config.toml
intermediate_size = 512
optimizer = "muon_hyperball"
weight_decay = 0.0
decay_fraction = 1.0
max_seq_len = 512
Each number is 128 + 32 x the weight over its row's rms, rounded and kept within 0 to 255. Layers, rows and columns count from 0. The size above them is the row's rms in percent of the matrix's.

# layer 4 attention key, 64x128, rms 0.0468, rows 0-63, columns 32-63
size [112 111 108 112 104 125 114 106 128 101 124 103 113 110 105 115 107 117 113 124 111 109 100 119 129 107 119  95 119  97 125 104  96  79  92  84  81  93  86  88  95  79  91  88  81  84  83  71  80  79  80  90  90  87  85  78  86  96  83  91  75  93  85  91]
[[ 89  43 118 147 157 183  76 138 170 144 119 147 107  93 160 124 117 159 199 133 156 134 150  92  90 141  94 119  81 118  81 164]
 [119 201 126 145 112 106 128  97 186 133 117 119 170 128 147 115 151 101 134 126 111 133 180  71 109 190 151 173 114 135 148 153]
 [ 62 126  86 145 182  68 126 114  64 148 147 161 121 149 182 174 103 111 110 218 116 112 142  97 129 155 150 119 114 122 136 186]
 [132 147 134 115 108 103 151  84 120 145 119 149 108 141 117 121 119 100 160 164 168 121 171  65  96 150 119 142 118 153  50 117]
 [100  88  95 128 145  62 125 181 130 160 154 125  97  75 131 163  77 156 132  95 133 134  60  87  96 113 159 134 175 176  89 176]
 [126 133  88 102 142 150 123 107 138 126  64  91 135 136 125 141  90 129 133 173 119 166 137 168 126 171  93 103 120  68 116  80]
 [169 123 176 194  63  85 154 119 198 167 165 121 176  77 131  90 148 140  93  96 132 171 103  89 107 161 127 158 151  93 113 109]
 [ 88 117 150  84  93 100 147 121 156 171 116 131 122  93 141 175 116 192  75 133 166 131 131 148 114 119 100 110 144  64 182 126]
 [196 151 140 129  89  50 174  66 109 139 112 154  74 139  97 127 103 101 100 195 135 135 102 137  99 133 100 108 140  51 187 152]
 [109 136 143 102 113  50 108  80 120 156  66 107 141 114 143 137 143  90  92  71 113 117 147  84  82 144 206 165 144  94 108 188]
 [172 118 129 153  44 146 133 127 104 135 142 130  97 119 149 126 140 107 132 144 133  95 145 180  80 142 134  79  79 134 119 123]
 [111 103 168 121 103 144  85 121 143 120 124 119  81 117 102 112 149 118  79 124 141  82 180 148 119 159  94 108 133 118 145 118]
 [132 143  18 170  92 133 159  96  93  88 113  93 150 153 107 122 141 111 115 134 115 162 145  83 142 148 152 104 174 114 145  97]
 [130 110 133  93 145 132 182 111 129 194 118 135 145 113 191 176 121 147 128 163 109 119 152 135 153  84 101 172 139 154 158  65]
 [104 101 142 141 159  92 164 146 177  79  79  78 128 134 147  80 121 132 120 118 151 114 118 129 126  96  94 126 136 125 118 104]
 [101 163 108 132  85 132 134 105 146 146  74  93 132  98 186 136  94 218 125 111 130 136  86 168 188 177  95 110 124  68  75 155]
 [106 117 100 124 187 131 105 140 109 110 109 142 154 129 159  95 120  94 100  70 119 117 163 159 174 129 132 131 127 130 148  91]
 [137  83 167 151  99  95 112  60 157 166 203 119 146 138  84 117 122 153 135 154 151  69 100 181 111  97 159 149 131 160 126 109]
 [135 194  97 146 180 111 114 112 153 106 123  89 133 102 111 126 148 117 117 151  83 154 101  84 141 121 193 160 116 108 125 157]
 [ 68 172 176 119 143 127 132  31 171 121 129 143 196 132 149 143 136  81 161 130  95 157 130 132 189 135 143 114 125 157 125 118]
 [ 47 137  90 117 178 112 176 190 122  89 101 118 133 102  97 152 100 140 113  62 122 164 149  85 194 113 161 117 113  73 173 154]
 [136 142 114 140  91 104 130 115 161 105 148 141 123 164  98 149 165 133 120 167 164 117 135 131 132 135 168  86 127  95 140 143]
 [111 160 136 154 134  70 155 155  78 138 113 124 186 137 172 124 122 151 167 154  97 102 120 111 146 135 125 162 128 168 108 120]
 [103 122 175 162 118 112 116 162 194 130 108 137 182 198 108 120 136 196 125 140 148 166 122  66 133 125 115 121 141 101  78 136]
 [175 155 123  99  99  89 167 116 101  48 110 135 118  81 137 128 158 116 109 120 103 146 113 143  89 136 132 117 100 161 134 116]
 [144  56 106 145 125  68 122  80  85 141 121 109 122 112 135 140  96 151 144 105  91  70 182 140 184 138 128 128 120 143 110 184]
 [ 36  88 146 102 148 111 145 129 127 104 154 126 141 132  94 121 148  56 110 103 153  83 108 168 113 177  79 131 113 190 147  96]
 [102 161 131 109  98 116 122 102 132 159 130 153 142 124 158 104 176  77 174 149  94 149 104 161 120 189 139 162  71 167 162 182]
 [153  82 107 113 132 131 140 124 143  91 107 146 123 119 107 136 146 152  94 146 132  66 159 194 150 120 205 164 101 113 104 141]
 [143 130 129 132  99 127  70 150 152 137 110 114 132 164 128 106 104 113 111 130 192 131 129  79 155  58 126 133 102 118  85 129]
 [149 132 158 158 141 138  88 135 155 134  72 168  84 123 128 177  74  98 137 120  71 118  82 143 116 101 164 140  70 178  91 113]
 [145 174 102  88 118 136 174 130 130 166 140 116 162 105 106 146 177 113 153  94 128 151  61 127 216 123  92 107 118 160 128 105]
 [158 144  92 130 122  98 140 121  89  85 166 113 131 101  57  44 176 192 111  97 139 150  80  77 153  88 161 126 169 165 129 126]
 [133 129 139 103 140 132  72 129 131  97 112 150  94 137 196 174 138  87 100 126 130 103 159 113 133  89 140  91  84 111 182 167]
 [134 179 128 138  93 143 115 109 111 132 125 102 118 114  76  92 170 150  98 105 126 140  97  79 131  91 134  86  74 117 104 133]
 [106 136 182 156 115 176 143 110 182 109 103 145 149 153 102  64 112 121 111 148 110 124 120 177 130 120 175 128 162 146 107 127]
 [119  12 154 116 128 161 166  78 126 147 142 139  37 113 149 142 139  59 130 118 165 109 121 171 119  80  70 135 100 128  87 128]
 [176 191  82 115 128 136 118 159 101 105  93 134 159  57 162 143 133  86 157 179  87 123  96 165 158 116 164 105 155 137 168 105]
 [122 140 166 139 105 167 167 139 163 157 149 147 148 113  99 109 120  85 127 117 116 132 151  61 157 209  87 121 188  75 191 136]
 [176  88 184 130 116  74 142 151 121 176 120 146 133 153 157 101 148  58  91 124  93 107 119 150 144 158  90 173 119 119 215 134]
 [ 57  83 119 179 139 220 108 161 101 106 136 140 104 199  91 159 156 135 143 137 158  74 139 131 117 109  92 136  80  97 131  93]
 [118 144 154 119  78  87 137 183  60 159 139 118 138 142 117 146 105 132 169  95 115 133 122 127 152 130  83  85 142 189 137 167]
 [ 84 100 135 134 126 178 157 108  90  99 125 103 133 103 186 142 157  98  72  30 182  83  99 121  84 159 145  95 151 124 156  89]
 [139 143 160  92 181 148  91 101 118  49  88 147 113 141 129 189 142 118 114 158  93 119  93 136 142 100 171 101 108 176 138 114]
 [141 152 123 149  85  94 126  62 111 146 134 146 144 132  98 132 162 114 139 121 180 178 138 117 145 137 142 119 156 147 149 134]
 [153 121 129  95 125 119 107 131 128 141  93 124 123 101 169 119  37 130 146 161 127 111 133 121 193 122 161 106 145 119  60 148]
 [157 197 142 123  59 101 163 102 116 152 117 135 126 177 116 139 156 109  95 142 135 160 109  70 111  97 151 126 150 189 116  94]
 [119 126 118 155 148 161 116 120  92 159 120 126 106 148 130 150  39 107 146 110 168 171 104  89 166 113 198  69  94  89 147  81]
 [166 111  72 161 100 118 125 111 182 143 106 123 122 111 148 116 145 142 161 177 197 134 177 131 134 197 148 129 133  91  86 140]
 [136  44 150 115 154 159 128 125 142 152 152 100 161 165 179 123 122 179 124 110 126  75 134 155 113 109 125 124 116 165 140 116]
 [138 128  90 140 143 119  99 222 163  96  97 118 136 194 144 154  89 117 165 109 177 152  89 160 115 120 138  67 138 109 166 148]
 [171 115 148 164 109  95 124 108 149 103 149 135 163 211 104  86 142 121 125 156 160 145 163 178 158 101 141 110  97 130  65 119]
 [102 140 108 126 109 127  95  68 128 166 106 134 119 126  90 133  76  97 164 125  82 181 118 141 132 166  94 153  82 137 102 118]
 [ 84  99 143 171 151 111  90 183 116 147  58 116 137 101 100 128 127 199  91  98 145  88 112 115 157 118 134 123 143 155  74 113]
 [154 103  93 181  58 152  84 113 100 154 140  97 161 120 100 139 127 170 133 132  93 139 129 104 192 160  89  70 134 159  26 125]
 [197 119 142 111  84 123  87 103 156  97 138  97 196 198 143 119 118 201 156 124 142 157 128 144  76 118 122 118 122 173 115 139]
 [ 86  91 123 178 117 172 131 133 123 158  98 107 156 122 166 139 166  98 143 138  69  84 149 161  53 171 133 141 103 152  81 155]
 [127  96 158 145 144 102  89  90  96 130 156 149 159  48 153 144  86 117 155  68  97 172 150  98 176 156 133 111 123 103 140  76]
 [170 127  90 130 135 124 128 126 162 104  92 109 158 112 154  94 109 186 148 131 117  94 105 110 111 150 181 166 135 153 148 150]
 [ 96 152 115 164 138  87  56 148 150 162 129 152 175 124 127  94 140 112 150 112 132  99 134 152 125 110 137 162 132 176 191 151]
 [ 93 137 128 199 126 192  55 112 160 125 129 109 161 152 166 171  93 155 152 123 153 108 111 108 131 149 104  93 123  84 109  87]
 [156 203  99 117 132  78 123 114 150  93 172 142 111  94 130 110 154 113 132 114 145 124 108 120 146 128 153  86 110 131 105 118]
 [119 198 138  78 128 104 125  85 104 134 148 130 133 117 142 167 174  78 136 181  77 118 147  93 133 176 180 103 104  81 131 130]
 [112 160 140 130  95 143 173 130 106 133 136  85 179 160  78  78 148 136  67 105 105 169  74 115 145 124  74 109  87 129 138 117]]